python train.py --n_layer=9 --d_model=384 --n_head=6 --n_kv_head=6 --head_dim=64 --d_mlp=2048 --vocab_size=8192 --activation="swiglu" --norm="rmsnorm" --norm_place="pre" --norm_eps=1e-05 --positions="rope" --rope_base=2890.0 --rope_fraction=1.0 --qk_norm=false --attn_scale=0.125 --bias="none" --tie_embeddings=false --parallel_block=false --init="uniform" --init_std_qkv=0.0309 --init_std_o=0.0309 --init_std_up=0.0309 --init_std_down=0.0 --optimizer="muon_variant" --lr=0.0113 --lr_mult_o=2.0 --lr_mult_up=0.756 --lr_mult_down=2.0 --beta1=0.9 --lr_head=0.00573 --grad_clip=1.0 --warmup_steps=200 --schedule="wsd" --decay_fraction=1.0 --decay_shape="pow" --final_lr_fraction=0.05 --batch_tokens=32768 --seq_len=512 --doc_mask=true --z_loss=1e-05 --train_tokens=297500000 --steps=9079 --dataset="wikipedia_en"
Each number is 128 + 32 x the weight over its row's rms, rounded and kept within 0 to 255. Layers, rows and columns count from 0. Numbers have three digits each. The size before them is the row's rms in percent of the matrix's.

# layer 2 MLP down (transposed), 2048x384, rms 0.0841, rows 1495-1566, columns 0-63
106:181083141117134130122106167173174133102122108131141098113139145119126123139092108133172135141102147123146092019120163120162168147081151103057124108162141162154142115080065162108170129140116160
108:147175095136137094166088108119194115140136179071117105174103141115092124076153157164171178084096181144076099130179143099093097165138075079112115164173147061095136166188099123141054149143124108
095:078092199056168152171076102124150146127127087127142146124122119135150230132198142100159180114122179106142141164121142120113117087162099040128092121187141105121105127088097139175141092139098177
091:171101088108092125191099132146057075104116113139131116114211139186135095128064139169099164115121088125138193157121106056073156091123084163139116209153140107152169123111113160098161134104134148
091:125109112180120147144118088171077115158116109103136107042203128135172155103139099125136200121113118113162071040119093064133156162157129111139080146115111091140143128114137135187136089076132204
094:107157126153097115155229117145128127123179139145087123156175171106165190123094133135115053074155151110192069123094175126152101104133156150152060173110138098172166087098126160119058184139165128
100:076135112150109099118122192155136203144081141134141111129088118221153070109144096094146096141129082086144162151067162115134116134152106083087180174127157106176123125086103061089140150134112143
098:106187143155208153147154116122151149153173160085179096130163137072099154151142127188075208078158157100083127172110127140115100156079132126126136110133192124105139116135091112126139145195115120
116:125129113053125167110105125107148143087135219114081102129128098122144138158137072090108084119173129140135113126147161098077097111145105152175133111116150130120106160131146081102109021177156146
106:092158104143104096100125111141131103114120169090174148139116119166161124150147110124156102097176089133142090142122152130112141077147188175170148166137088135179081096092185123080096150119172127
102:102123127158123141129100180148133137156164097130051136090114097155107123162168145086117112170116176140181111168094128156133182145140112133092082070147091107172141138162156163147133136164090138
098:146076139121166203107153112081124123138150150148088142113101124139102094174101122172153132110133157127119177091105150136173115113130103130165138120135112164147146119137114118118122150094051079
093:116131161125120093155093140124104186143081123133099090081123151172158161121181129088059078120151170124122135133120109113162075191170134121121198135158186130139148097111186149167118157155100194
095:161139196176156108142077147108176143086162111134140113102094119152163163158100139139128109131133093158114089097152167138101208068101120127113126167170129115091158079140126164185108097134113102
102:112120128103117105076134115128072111135084110118085100099117138145180159142177183082083076182120102085113117189194087116129084213157123134100107117105166083120143097092137076126160192154117116
107:142105143160135127193139121202119135043147102133122097151098099145186163127213178136204092160101129129161096118078156132146107130098134101169118077132148162143071081078153148127171104175143110
115:141144085150133146140115160194147043120162089131085128134106128050073086093142149091146034169115097090154140089104080126069102130120118113104060160139124187173158110146192082132108175163140066
106:133145112167139075123076131126140099126133152084143198120109090116091156146102105098215146135144162146095145124165132141157192031126118107139129135140169151160141115122157212139107123159182109
102:095124094150158168143115088141155099182135155176089092180146122132147128114128125138114145139204095104119184101109114109085114121181094125136145106120140161120073115166116078121191147122130118
096:120159137144121131159140107058162180117113032157168145134117138109072120100088220096187117125086158127112094127125134133153034146120114075110127172187100136128121079134175170119131141120149167
090:098100094113121119167125092109098083130100152168129122118163100127090153108125123101133212190130063118066119088139128084150091123081149120106128118168059169119091109131144136141109162184158146
106:169148111127155089126214123160140092110157082158131087119122160175126126120110155218167153132063190127204169140164140093112083153102157137104138106124204090144105153126147079129151135108151098
098:152154164144190153157135081112068101160115150116167151109116144132137121117134170083173150107125146114132081140117155143078157144095158159146116150122132141120178117142140160144121203121120148
097:134122124086116117122151165092132108116146088182156089192129129120142100119171155102197195131178100105138089101115135179105107117093206211154112127120108069166147104133098107156111133167128128
088:173092178127118123117122161074099092135190114134145104130097082147184101087117088184128115124130161114156104157120089112056121088169133085091135106132140147097115156162162150162141110178072078
098:072156109140087087170101091128147159132145091087169096180120107133095111104110150110144089138070147169126172153192097089108112103097088102100166102108079107130091166146128229147075148174142170
106:162189128071053073123153155119103145164184115141147114127160100210114099088099134124106125064175122106151154184073063167126147167064059143150125092158121131152137127083094104090120193032128157
105:098140105107156117112129116155106073134072060086135126114119152123083108203115125116116108113185141083160128123142102117191162121178142158097111047131080106110087159149133162118118118168129147
105:176151114111103160154159123114122110155080151125205157100133136137149164208151162116163160078124105089094127114114133149123132125137140061114150126136102106123111126164135159189089160076162123
094:189134090102133087176132062174112161117186164116162133170099140188147112147144111131132048174076128134093132132115145133145164084096190157157116116111181117131123156147117110079123153112126158
106:113128173120130090150130146165124139085120140120150129122146125135129091180134143192116128158138103125104105108102152032097091116059120103135058162152146141092038147113126063200082102150133157
100:089108169110179095058162062125129164068110175175092131116158148131143075069113168142098148103160123190162123123161151159050164138129121143147091192104127114106145149139134164135135120116131069
118:140079115177136099095119133175133128146200142149145138137123103129120189124175115212161172160109132144178105143144133155138082079110129144123135098132195122161139090169099120134163104078154148
092:118146099113140159166084107167107088130105136089155100171136146102136178099122155130035144169112153128079108198119186067081119098168145054115134088090118136193126121117140146122105104167112091
086:117131117134175205146094129142134178128098188154159115178128155095128079119140166130145119064150166156098140141118142128140097089121154095191116114096145076067149068172085078123093138103145139
078:052121147157095091115137121119063135152178090129154154107179164128153171142166077058131140198105130101098089158064127093155109183125121094150165132097180080092129117135148048114123115122177173
094:099146063130114100082128133138143084145160143110159110125150132108106139157086166117119149120115091050111137155101107162125092140095085157088182137051107104112142076167153199116143092087199157
104:147145186103136161082136088154138150096177120102136124130183052081072113095123180159114107149157025142119098095137127090146170122135174071156140163146166193100154191135104168086123187128152128
119:197119179084116156131165121138146124125141117108081130115129166097117117105081158129095050164153132161146161059150141133124132133095067159148076181118116138119159091125156137104106154172144112
110:146109166100078151150130107101125187123102129152142107097176137141110182123129118150149075195142147149100108121181145224093163148111087104159129177174157144166093095160118058117119125111157137
090:134136125126165115117145149101127150161158169213135141139132105131083130151118092137067076100119118122170103169135126128136170136114136119077124194122098137081156141111178133134101175116104135
103:070154105105167102064118125166154101102105152168118115128015140105162059128145164147137073109168150132125115125148108166100162111081108221157134181160121143114156177145129086141168142118135155
089:171143177162175128143122169160162140121126182094103107059121095172158095153130161156163107136122141153107076144126132111169132164160141156118148141082119167120112086140131108139120135099164093
098:094100130100123164118109147100125112189099192064161178106086155157083121133114121124097113161140172184189100172106065105142091058143134127151128084126103167097124198148128087108133122083163141
087:130127114139092140076113105132152120069115147117207131090102123119118117120095099140116167171183082112163124088114096058095165095168141077110134128175143119124146128093162108165150145149066154
108:088097124147123131113104128141089149152117149141148082118105155183142143114137158122162094078140179170089104107081164114124114076122083187109157177160114139117107114121135119108106048127151164
082:186152126142141182078121125124184159115167149124084111059105128139104112120110138129130123054161108146073100141134076166175119123170086170165146156093133141110050089108053151112077143132104073
098:148146086117145161159139163133192117147150119122092102161131132116116111110099129132128140136088082108112095107088120107084124123102085160128109073165136127098121135135169121121136192125083174
095:129118133099129137138115139099128102115108111160124107124167148062113173161202176181189182086161094115070100110163136082111072069193167103145134102181120167068111149136094139146142105141113182
099:172178117167128118213133096116121152137087141135165108125105105159110136153117120152077097136120105125100175160131092113040100143133117162177106141138157127067116171177095136120184177130139130
094:138109138101123120129155129134109116131116169127135137153207169152149173091109135215112137064133162142080140117140164134109142095139195153138122101036057113126123163104118119098140129086146103
086:185109095130159202142067070110163116097091098144172140149161180091148128133152084167102186155079073139082079111123161093134074179161123122195114102106132127092182158151086154106125111088123126
091:133114097134146169157139151149155177123147083199108173145173198152088151142058116125167138163117154195091122107113120148091131107163083100152116122112140138168144125105116103154165093115154113
100:089124150132129144136131076157106093134112130087174167137135138144152127139126090210142072135130136150124136113122109154113123093122136087107072134083111121158136163152186143154073085107133107
112:163121079048134082148125131142118125121182143115136148162138090134127071118125101118131155132175187168095101100106160160157110076073085103127132083163078137144127160083110083091159084142166092
110:149155137140160104130122135178109111114124186125132111170150086111158104107086086069119092098157141155109236161173111117084103148088080072093079176137119101140132085144157124136091117104143143
081:095127097160103085102174070104097099112122099162117106069168127137080108124128164132132120098125123131077157119161156083101153156151196146157166218081115119161117119124149114140104075092093144
103:158074134117116146086108175086077103107099094125090162156199183097084114179155081094119113149150071200177141159121140187087090138147152172118142154147129120104035120127202107139135127127167155
106:090130165073120103134122142149094088134162134108129183068142082113149120165125085127173103103129158119143045130155149105196137088132062121094139157117088108129125117132151123094177128122157142
108:150069119153094157164136144189124164118134118126178169134103182140128125155132093102158167111163128052159099142124182119133123114091135065121090135145127070136097123099130051187118165145137114
106:128137125152134111130098141135156153131088171147110176142126102108170131189200109122132127172115102108118136091178079132065164124141136119116118124140084125147128103090134149139133112114127163
101:170144159120092152116158081118078167123135107184177129184118200195169166129095060089133143087105146161111141081128090154129140109208068123093126109143145116104201122130101199151142119140164130
099:083109157177141087152133198147157076046151150106121131110112125129169177105148150125120132154119137096151125117178166180157099138159106154108191170179118168165104102134143085161095110139073118
097:072151153147113147141068128118154083149169113134166149150126108102087146206142115084117083095143143162109132141122112126144117102131150178085132185132158147132126017138079167148106095150133175
111:122171175107086112150142094154124143091112148109107160128169228123148099123159151170059164151144130152158154167182194104113091130096108062097153155174164156152113156164132117114150141145171109
078:137134119172102099169125138143179135145055182146121084143151111107123067107152057113039133182088099113209137077182128096125141114131133086151128135154140136126182137107185100142113150134128145
116:129147173146083122145144154109095121120174154111103181137089139136177165143109166141149132100113116095125118106092121112068183120100165102072114131183123209126136127160147087123119147130113128
103:103151120165198113076104138161105097157119127138160104118100141118156191132078117115125095142109111128112127084086126099105134110146114084105169137113132103107170143145148103133059047192186166
105:085149127172152039094115155074059145159100107124113098119104056144121171103154152098111120071171146118110131101114157099120138153143127137179133133183155110129170140152148174167103120201119123
097:134115163159123144111135086130086134210181113166122160199089130134176178082087096140132099090080146124090084177114144103113169117128161141112086123137158122088115135117144137103117110203124147
101:115086159153108103162121170137126135124210119188158148149172112114069149113154155122164136130131139113153131122103136103156115107127110181100064177112067150105092142124147094140143123139129112
109:150168137132089133102175100167099127146116152150127094139154151135106129136209093160176080155074076088157101153082073142099126130110173116167107148090098102088122147105087189148117138118175130
# layer 2 MLP gate, 2048x384, rms 0.0792, rows 1496-1566, columns 0-63
100:101113086162159095111064123182142125093086109107103135182166162083128111130139142124089154141143120132065100091186094094035154139142061106116115201127154092119098094146127150158053186112169090
097:156159132130173141126182189142127160147115164076124061068120132171139035154090116134134088122169140160128136213133056137116136217138138140197093168124134159128177184131081119110128137124141100
094:113129168076107107135189140111132169140094074134138156151067113134118088141213128100146095160168096116139096168149171115169156255127127132108090117138106102125131090121144127109109099116139082
103:076148183074092163085129074128116119140154167125168169119142112074116125105035139170130128140160124158103129112126117145087112118174143141144165093202155175153105118167133136150121094141100105
102:156094127126138141094127148132116113127144133178138156115181125116088203102141165164165180153122146125171143097149102081159137114124095139117149119133127122129097101056157181119141158116114173
099:094094107128158060046119156143132173167100146092189113170080091165097131125128088155169156088118106098122122133096141148171143099150113135111127101163086137099137118131102114099118103121120117
096:149135163108120138133141123179137101159097167120102085114118142103136106138167151151030101090163175110104166166143153131104131148073116157097118203132199109143122083138136130144053176110093110
105:127180123103125145095124127102123159147155131166093146192124088107150133113124118101129072107221087067106056147117142139113071119122144162150207117115155131143117140106120102077127056093132130
097:143161090154090118079143109133168079126121207110135111176139154140110138150129116078155102092134109162127068081167136200111151114141115140123210057146067055164068110103124097123111172151121171
099:162117168204193089090127154128112103124120084097101101103120122143140106109100188151095141206116097091086201103173115122142111145134203111177192144106121100122145157078154081112082118153109104
091:149130085094153151151119145143213104192076093164110119150090158147099093087122169088105159127139063135181119106169092100139106103124155141143150115094075153183142151132119152068053146174138084
091:124080093139179109135128054116144158147138096106155131160115091144137102144116124189201104150144130105148167168152153152135090077101065150151105193068100128162111092122066101084111067110144115
095:072154102104142133128121148117148100121140144161113062121166115133132132072156128166144174180103178142173138168079176140148113141115180158129093121121159200129109083108124062036116159137142147
097:074116108201125115112148060091105149131161112113213132152110124113110087131107087099109112103121152186088084094132131174152126093058072111130145157167174156061172150160115141108128138092161160
102:128139103114123067066129100094143130103126137169126138087154093052125107148178102175128114174135159152091142079161162152119093131094120126107115129131076134106131142114129169191104165165120079
105:114084113177128125112083083107128122147127153115198118174129172191184154061121102139142120150177130135087063165107174113122081144161124198119161165086107141146113154098122105138154092123125119
111:158129122073171145110099116173120128123126124056156096195179069179173129139137134140142093105124146161101090123113185145137184162123097141112134116145117115129113133168101176103054140115132106
102:091169078204075145139131092141209097143132208178169105102132145089168181138123095110124177071160125122089163163088112187078147120122149115166127096132178101160078118145141089119160168088137150
093:084114136170129143122130084125115150124112074170096129148161186134123109150114130124136124124192163124114105135208136107150089117137176118090179174152172108095185124122115150165182145148175114
099:153118153137075133149117089120070140099129164139114165164149105137076099112130113059129163197121095109075147135069084086138082138142074040121156105091156120132113145206163120144102090183125116
097:083110126074159101122118096139145159186105149113118233144055155075119143125149087072137134101168116129106061103132118131172159069181119117162127137038013156131157126164138154121094115183106088
100:132062107116102094176123089117149170089140139149148106081175108104153070127131117171078121161089099160089157141145161136158134120112137151138149123120105121129121144137116138061106105098232126
099:062056159089119123100128098161130160102099135170113156136158059060108129115113118143161109102117174191111169155080129073100097131075097121123129172096081163124094128130064133149149132097140102
095:150141101074132127065146169169082074125161133147068104084108138123169082093091176174079127103122127148127087130107117175106135144097146084119112121138111163104090145138143153137104115178110077
096:086066131130156177082130137129109147104117119163160124132182092111132098106180143116129129145068165140153101144132140152148180117105110088117150079223147168148129131074172164168138136161170205
104:155175111110058115141159142106154155128068126158180120125118141115137162136181133164161129087145104166123130092096153168122124118120109090125144117111082129148113039105147125127117174134113164
101:217089139080150117114112157079083123157196137155078165101135157121182129136155136177119122128132083100121157111168112088129134179131134124108151099065129107101095128155103122152121111135135136
106:121105102215167152106124082133111150137141101106148114168183142059065124162124142181172125114116156033108129189127108130083115076088158161096202113158140100165120073163115120091116135143136126
089:148138093103146117136152081161124117118156127079135096142153113170165081157150138133160134145061110155118089159089152085118114161092183133146150140142070097147121152175182147137172108090179136
096:068105147137179136154121138149050091134122151162141080087145158158118131184131112067130109081200113072100112135154145171137121071180121158116171181200113214136142118117138115166142135047108094
091:162120149052074149116097101162173153125131142158164174129130129117119099124107086080073152110121103107132124139119131138119168105156125122075128102088143112169137138134144164092180195133109113
097:086130131144149179123144125138116120141105154072149101147122114186116189117178136115147147125104134147125101157088166070101146144174115137051103135120095081158104101116143166113151105051083113
102:151101128106121181110150157155132159111141119126107191103156145145163126164078140114214115106143128125175100069078074146200183099126112107116127151131134140093168168166130149138162186081156150
099:105101089107169096112153062144106128082134107157143157112156107178113159116126164135056128187105124114158128119130142105097136174164069129138177072165124159165226131072155147136115128109146043
105:130101093173117132096132166150107081135089167157159147091135128156134115138102063120134105123103075159091058087202125120099165112102130135165120182144108103185172132102115148090192074183104135
095:148148130161125075099160167131124194161159122125117146160102092190111132143093172149115171076126099146126089115152106101136164221167094147137137082091100162172131121122112141136151152088118103
095:128188192146140126118119130148081114208126121116101139100104209103103107148163099122136148014160108115093130096127166068071119145196066176115104177166115101104092088178142181200100144114150131
103:147099108138171094126125125091044137040102144124115213147174077183172176140160119112092131135177155113114135131118103146136163116106116102141122137146097152100112163122077112190101175111081122
105:134132138127165151167138126059122091179081119109155103093130095116170124136137077169086093101153085107153142152096125109198120156106157099093157043070054099134189129128126120136081072143093144
101:110105115135118122118135114121129144131137146193111125123112127132063181143131105137094087141125145143146119146122107096156159121098147105052140116119104104082131140097155127155126209064104103
103:140085144086116131161148131093123175151145118177093094173169109141090112137102121128099107155165094151110139167091122121156089147112141083191141093094142120127108103124108121135139077080145074
102:188095147202097106155121147189095111177060108134205126168083138125088146108132155082161105087073140110107152127117143073126130117156202166177073118107076113133183099133090110116086107128133102
096:116077144121143051119104127162115142089127150097085136108182080132154125157146116080152158092101104105091141117187107152126100135201127111106140154155132139093117111146140173148093134134094159
092:104166139184160131095078082155127123123130167125168109140179105152153150157099104072159104126183197108112117138122173146073152191152139159165149159115137086129105103115102098118131129125110062
111:112151098122101157128136120057148094122184170138110138106149064115098117164118113117120097173133074090104101142139155166128129125092098103147131096102054131114156144148094127176164160168117158
108:083088126112133087166141145115103124146087098163160124189143109085135174141151118149108125206091150095156095136142176072069126110089140136102117115165119122177192159127197114155161119081148154
106:079127161102119173110187107135056090103136122165142140045184107158133149149132124124165144153122117123127147132138123161165127115093157101087110142058127125137145136115140073075118113114131122
107:167105119154088133133117118156113127161175167053112116151102106179100119105073115117073075151099171094202156169118085149200153199071119115101146146134158111222149116125149125110093134171130072
098:143123117109087103092154095120206110131134072166146106089120157156096141152140151093104168147128119169157133159091198086043053095171113157178112149160154154089085065134115103119082140076122128
100:151131152123097145163177176138133124146152133128086124133143160160142139090134163142146121037072090145113144118131073122139132202132104137148104105080124096146125138084121148131147080109098108
104:142113079158153139138049136127113133131114111201079124159149175138117115140118088134208142140126112119088119104094161028159107149099110130136082075104170095120167131158140113129167107126134141
099:146165178133154153159176113101143146079108131095096131132166094105121158131067136109139141102139100096153160082162097062157146131149103144101117208131133146141139087096121134076146132168167133
112:168094127118168120141112118119165147154120150126139094112100045129109125200156130068123120108141126153118151197085208168133135120192104130108146140130136157091087133151062064083197145156126146
108:052140173157115170100165103128160139156127106091154105128120118154060147134139125142118126131055113156141179177130097152127123130111133106116116121160118145140145144186133167188128136110126072
098:159130145146085155091099116113114087076162102150128152144100137134109173127115152171178135120104160099138094118051086159119133126148184158096176168130106104127177179080139097056169093088096148
097:132098159085133173151100112171107133138158168109172161166150087140135125141136134087172191158118115141146140125149152132168163103151104150084119112191122094179106116194113164129167088073179134
104:138166129155181171124145167112172173144148075119142144104117160094119169107078099122116149069138107200170089139063124153092073095154167140091111168177124137115181157134143132127166180153189114
100:148124125096166129147157141143143100129158156159157212075095113103126110173135097122172120082157179119098079135163187111190123092120100149107192177127102103124081143158136114084173135106169169
105:178088150175119160184101167177144181133137086141160154122130177150118152160122105091156165134144149066114121157130161134140121109086123106091112140134080065152105161112125104222079188104136095
098:137126128121116156099165094106156119106129110089197078108144129130090212052092124153154130096090112139087098177081182127101081120118117147131139130136136159096166113141128125131107140102153160
102:169152121158148139123100090157110162154155096128167087129158131159114163123050012080165156101081153170073082105153143189127174107170090122105140132090163151131157123135148175118096145159173118
093:118091092089118175103118108124114131198163141099104173106116127157133160112096192117137093136109120135099154108084083080074151137151199166128148127090175143174127109138149136092163100149091074
094:116134136143127128131106150140094110124130119170085117158143159095110096138110173074164078133143126140172087162111106076165141128099066150151145124095125112118122173111161126090119166132166144
102:140153143098188088129085125141140126127156139106159120112107033141157130138108171118164096117084102144093172123095069129127131149130093180154166062165065090116109163094097143116135089142107148
098:122100131099101166055166127104101118099188095078102125098115144115122150121120202079186134100255137158072129128104103107127113127105126148099112082160143145097118139179067171121136108138104112
111:180108128147108123132145110136112173110133156151097101157049172116088154155102111105134059129130072090116100164078085100086127130091126145083117128100070150089115162118035087111118079089152136
101:168080153130092160189117141080109121127131163155176148159140140151092064121226122131069141152168132139169118210153139185134090131108131177138064162171114095138116114096142173205141171095105068
102:131152155136125126170151134136034143063172122138072093102119072162144118060189101099133110104102115148063124118120136154147130119131150096174210138144147130116116099193108182157116151165149085
100:163158161164080136099103221130139116083107156128116093090112140147091128165162171082123147112126145094167138128166080167117099158100167084144100114129123138181149093152113086138169120090142138
095:159125160119150184183102196101126141156065128089135100115118117128126071110123150141147137112145154113126121152132112192120113104150120124098167070174207159106159105149098114152142093083124137
102:171098139132093164137181117101126109132141159153171114082171152100077092130155145180149148128099112142179135164181182182094137112107130161148068110139108099112099145107093132122115178127128141
# layer 2 MLP up, 2048x384, rms 0.0803, rows 1496-1566, columns 0-63
098:123129072120138150118150115118131111126168164122089117120147058122139121096100116111076150127138178112123073175091142166158137120101103153176118128128119097140118142115091111097147152132120095
096:100156098166166147108135099132137135129135147082116131177196140112074097152040129132122150132149140196061129093128098149134150124170107135149097106163158179121189191127151152135082134198131087
097:131156096110128147139118117064124126121100095108130123146152138140095149114165120113169110096162143140138150141114141132163148187082134140130143174068126114098122116078139122098173132116102103
107:168122097114103174122140144193135184063121187154128154108171077166117097132144126145132097151132168127117144133154139143115140149060129139110160135129142157160109134176164157073127158178117112
097:071175182117154233182107124086118192170130093128141084149112126070104103102103101157091118130146096175069100140092135140172099108090143140111084145147166102135150116169115087181188099107103141
107:090134123131162107108100132162071198162099117110174175099090080175152152116109081095136116124155091044134169130091146152190108142194129099103170182160135142133080162084106064037111131102161136
095:110155070146174057108097177124125106104161126144179104168175152136139113124157126111127115112107104145156110139151116069166135126145157100117070174118091165095189119120103114096203154099162118
116:139184137069117166094107118093107124085151172142152145167101092115139183167120089123124080109161137142141143142169170088111084133080138174144159085139140145116151141105115086132133027131125139
098:090160145133124134148163114162114141158132186129151155152167192149200076107162176172092107119122125106130118131194135169113129084102150056125069116134142165133162154174106060219129162152060157
095:112168117141147154224099116062139119150117148147175142107129105145159137139163103092064139106099088136148070171091150138126153064199115174064131095114151101151164127119107198155161142151139157
097:140111139110117148118101149117068185132188180141150109096145095133104150191123092154164096161139211072126152111104201130129130149091128085145143107179152105185169124148108101161159117102093096
091:141152157088137136145101184075122107150083179068047102104109143127156105106160163145092150115107130117139098130193086120153068142123133131136171138111151167153153100109114112107136210123144127
095:139180109112103105115111140157110084167153127082120100158125109117106051085125141111096144108164120133181147151083113130123086090154085135156137057143172143116129161052129115069088096117164162
097:113109087077084090139117076131114148141094109149102098165150145128159124113146151097153128162116099144102083164113097161173098140134108134119160159047172114119128093125140127163195151182118192
102:161088137152098176170150115140133114084143096190134088146144068123180170122168168144140071154124120097148062163089140067110099156086100105136091084123121074143134072085193105126171078102145079
112:145124183119117094152097141123180015084161106123118162136054101050132145047121161132100073167118110144176152112128130120115119164122130104073155149104101133125134188178170069172145139104180077
114:109131159166087177150125126105129057132128142131160175128120179082152106150090126173059096114128107152131167138128145092126144165115147085153091157147169174121145119112124063122150128170136143
105:102131119098089137111237123122122118222074054135136102118129149119136100148173122121170100160089135127116155072149091161124089118112141116131155097114085114213136115199109125087097177081131127
094:130133138133143140121172134150173092139179143147059135105108177146139112165150101180110117184118088107104140089180131128125239112125145168122092125041167150160173094105085069137148063159160118
098:122092132114173113127156191120197119117123041164099091095129131124154117187126155114139088144139140110139132146164132135099165121112190147110125186105120134145149135093103114098200124086136166
099:084173096120097139102220127093103135100114119150150124145140150130201123139152139112140163136079151130168117154139138104104149103111162060143136131094167111108106147136171104089165203177163150
101:097208161168125079112170175128066173170117149141148109127091149130047096157149159091097142090145119078131138152138159161083147146077133109092167097152130138131142098120140204149106201139116139
099:147182136059104098130161127155173076159162120169140119138081160133149096133135142157123129120154077071154086104119115225093130108170191139127152109094131132142135135152127087139115130179092134
087:127115108110141129141129075064096100102172089128155174128140090135129154106113005122133110095109140141129120129110177146116139036184111118082131164149096145182158122181097141114135111141133169
092:114148101131103095136127162074122164083139068095100148135117104159077110120106151142191182148143196159098121097130104102069112130101107177127109171088066107142181111173130169127102154147080135
107:122113132145178107121117125110146144165150140096108112114176129138188112116150182099052102170145081090173137110104103132087137123123118170209127120114129126165127137113095093125115173112104117
096:111137158082187157101155107073089183121178091191169109116132139145107127160114096136173148173087145160085147160127136121131154150167128100130173083122177098118135098169099147141082149104085157
099:098099089115132148149098100150143184105098135117146102204152114111179139136089140148167115104135064122120074142109160091167150153107120196048135193068123136060101136134060109138122080137067126
085:094136099128118035150104135141127153140126079104133097108139164098112082145216134093122104078110136097130144156141151145125057129099124187112130152157133116087137199138106127159165131129168138
100:178192140142089105150152191123144146043120149177109159169127090097139135168127151215066168183116118149145138074064143043144090143053107083127060117104136100076057154127117059146105091141154166
092:085110130123103109125157151131082124163139087048136123133128138159137110228153105086129111189125090079139097134139142111126187143098222118102140120100128122179061043095098092165146157076137179
121:149097132174160108073095119146112109128210133156089136140146121161135164139135139207171135149069124124201106153145142147131078080089126140126095120108178119133170073111088111149142088072157180
105:148135174151147135116108141150163120142113119134163181089118147123150115133118101094193132124175124102185141046106127182158189084133050121118124192172146144086117148153093168158153166142147139
102:132123130138147057110134101063134094079158065145104140112104116167090130134124132101090150192092091092172135137151134111108189176100074148124149146159084160206135196061172168113128122150103073
105:145063161116136131095140119136148131178096186154169181092084129147095090104115098059121093154091113132135061089117123139118149112126128119107118156149079137149175112134171225103136100204114113
098:154149123131102173144124051124150172127099119125146085106156120129091085151120109114129108161158163127117155082064142156106119133097088121141109127209090152165117151144169077166081124179118100
095:158199148132122138095131099172147140145132113111177089117169078099103049058127149140138129199182078168167111112147163144108180117148133133137098131146126173115138159095114152120147173127091176
116:188120157096088135150140141120172134115137151087144129102123154117117152084119135166086038160165140131134169092119125116153146112097069114140079132114121182098173112147103147125074185154112097
098:074116094212145099070165180138139120150124122092102069155124120111085090124111150133119121085183086132139131137151093139184098107077097129067126104121106120145140151150143175099133056176124114
099:141158078168145100104162157116102112104140099099152162139091093154135143109079128078133084105098126152108085090114130157123098151042104128170116136135116158190120124194107105105153093158182189
103:104079156129116178149150146077112135204186076130111139138144153158060125140095058104045146085128109129139100142138128115129080147128172097149132130086152184131165130113093156130105123137139081
097:098164133094176127146094136129080149149191174174172174158123162087149132138077143129086133118153167122127165134161075161128154083101130100103173129134129117155111121117191170093110122191079162
098:107100175081069145097166141123150139153142132098127184049105082143118102110166082105107158148164140146143169171130119117176126102134091123137077058147128125101132077111135159159091137090165054
092:107130144082143122180166098127135107120132121095111104129124092166115111192098125057128150149098151184132125158071116118079142161107088172178090142118140130102142104113089055148138052086189063
105:141108114117101075107129157093136104083127090120077162071197167069150140087108115121144115113079147069178125155104084134133140147153165117133116071127127121104144139108141089152130136161149136
101:096119134113126104152102136121130074130084088125132120163187131075083165161146087130098118174101153081136107108105149102082115131103146078129107145152159104149144141118161089133144101136129164
102:166134129032093098110121092147100106138161096153147159067167131154109090147151165190150143153145144103141136162118138122125127162108129083105067024164122157111146169134147113091119112147152091
098:116101116144118150148069102198164118180150152105099142129137142148143145145103110115076097107133149125199151176109151139153206218071129143091166167103131110213192109135107131106137098175077055
093:151144123162127129189153117126174075121098190168187119110141160107118109138078111091106146156144111128096148123115132121041103094136092134180068140118171113058108201127157118183159187144132134
103:098127130130041142088152146118113109148154107129119148157117158123167162127137116173183050125090109151114131145126127064127141136100157084150116157082119116133098157120122141131117100143113176
109:078127162100102076125153148158111087146162129077126134118072108169136123105135155102069104103148186109214132149106074187094166114121141119115183150148127153129092195086148100108109148155098086
100:137109095120140118117101112164055107151132190179151148123134188148155121110147091133152099173109171165068107151096165179108093108172125122102172076118134098114111146148099107118155155077092114
114:095165142111107115146123144159148080059163136124141142191159163154135130086075083166157160103150097101140111111122111041084113140106148135138154128136127112191105106144215179126070130107132121
105:158160147117142191143177149151134085163100113056140145134124114105130070164155088112074133079113110160112165129121138088099154133061141163145163112168122116166140190149125160097131107140157110
103:153107125170096121089125103114108116096150109169116164218123194108111162138182139060163142165127161097117118143058155102120180132148152111097165174181101097115121113091097105130206092079082103
101:130119116155096107134117154068170134061157116151116082106126185098100155107129089186138140143150129145126144108179048066085142150151147095132119104117142181057170139109165100103159170133167130
101:065148091134118130087110162115100098093139091174146112156186184097148179118095111168096089065103132220127150073109090135104131177180135103097192154127136067131130163052201112119105147140192193
096:149116107187125092087127129103117187144138105125122068164159137150137125168138096106129124105122132131110149116134105098164149132132186136127057148160110134154146065127131107135143174167113130
090:117148146115202146106136070100109069118090155080141084130123047160101097159112145148126149092153136175068154175148158122159130111082158113129162148098074178115135103222104091124059081107121136
096:112200146111108074090087172145169177049102125131155099121150108141124184118087118128142138181155102059110157133153103122105076121081173093067167098105129099160121104131168110156106161108168140
095:161149105175138154146116114135126107164083113087091096057167099176112071104134170115131190152103140179109141174182167120190141124077145171148140159074091133147149087151153122151133083136125090
093:109128147118135094159111103074158109133137121051118141108063110209156109102133160075156106119137152122122121135149078114134121140137122156119153115102147115175172090118177086153136175148092130
093:145064097101129163116154131068140148089083131122144106125104124093146146092106107148143136133139176142186139141129104182160163129116156105079140078110138105137123179122154092100172181143080086
105:193170159078155149137141082103203139159153165123122160117117122169077075111145200101087199126105093146105146177169136129068127090130031108119155140179156090128138145102151130126184117117164181
099:092127097119097111066132094091070110096154091095102135135082133090138163136069155075170102168186193172153127109145082082124151124107136125116121132151105158067115124137075138113155122151069142
105:113172132104081140145105171144069142124191116114116128149132111084146112097050159096066094114127094075116145158174172129132137140116134054171093146138221149141151138158146179141045097116145121
097:167116120157183153123123192108164112124165126153133117169152131118126141144148082158096150165118134155104073156110184129124085119099177106100058131181094055176152153121154176216170193153097090
101:095099073137136136152124145147166123138172106113181096089131195141143141187164097127151144164132146135116133143117172187181090151123121175115124180065092105140096114153129130170134093150152175
094:161142126110161116121131163133132114052081168141182153125111108205104059108157185161148143197135138161112101109166108069119138107164071118144149153060104091101206078166138116122159107075156047
096:102172058112083107049132156161225168168073158091111061140070180160143127143170139083086145130037085130172120116162141161118062118096148140107144066196146106135086093096098164140118179174088089
103:068146097115103108060152129141103132128224154143132127160128106166147203077060146187135090140110068155137121126124072156094112107166173142136136138106105091099099163135171211106111089137096162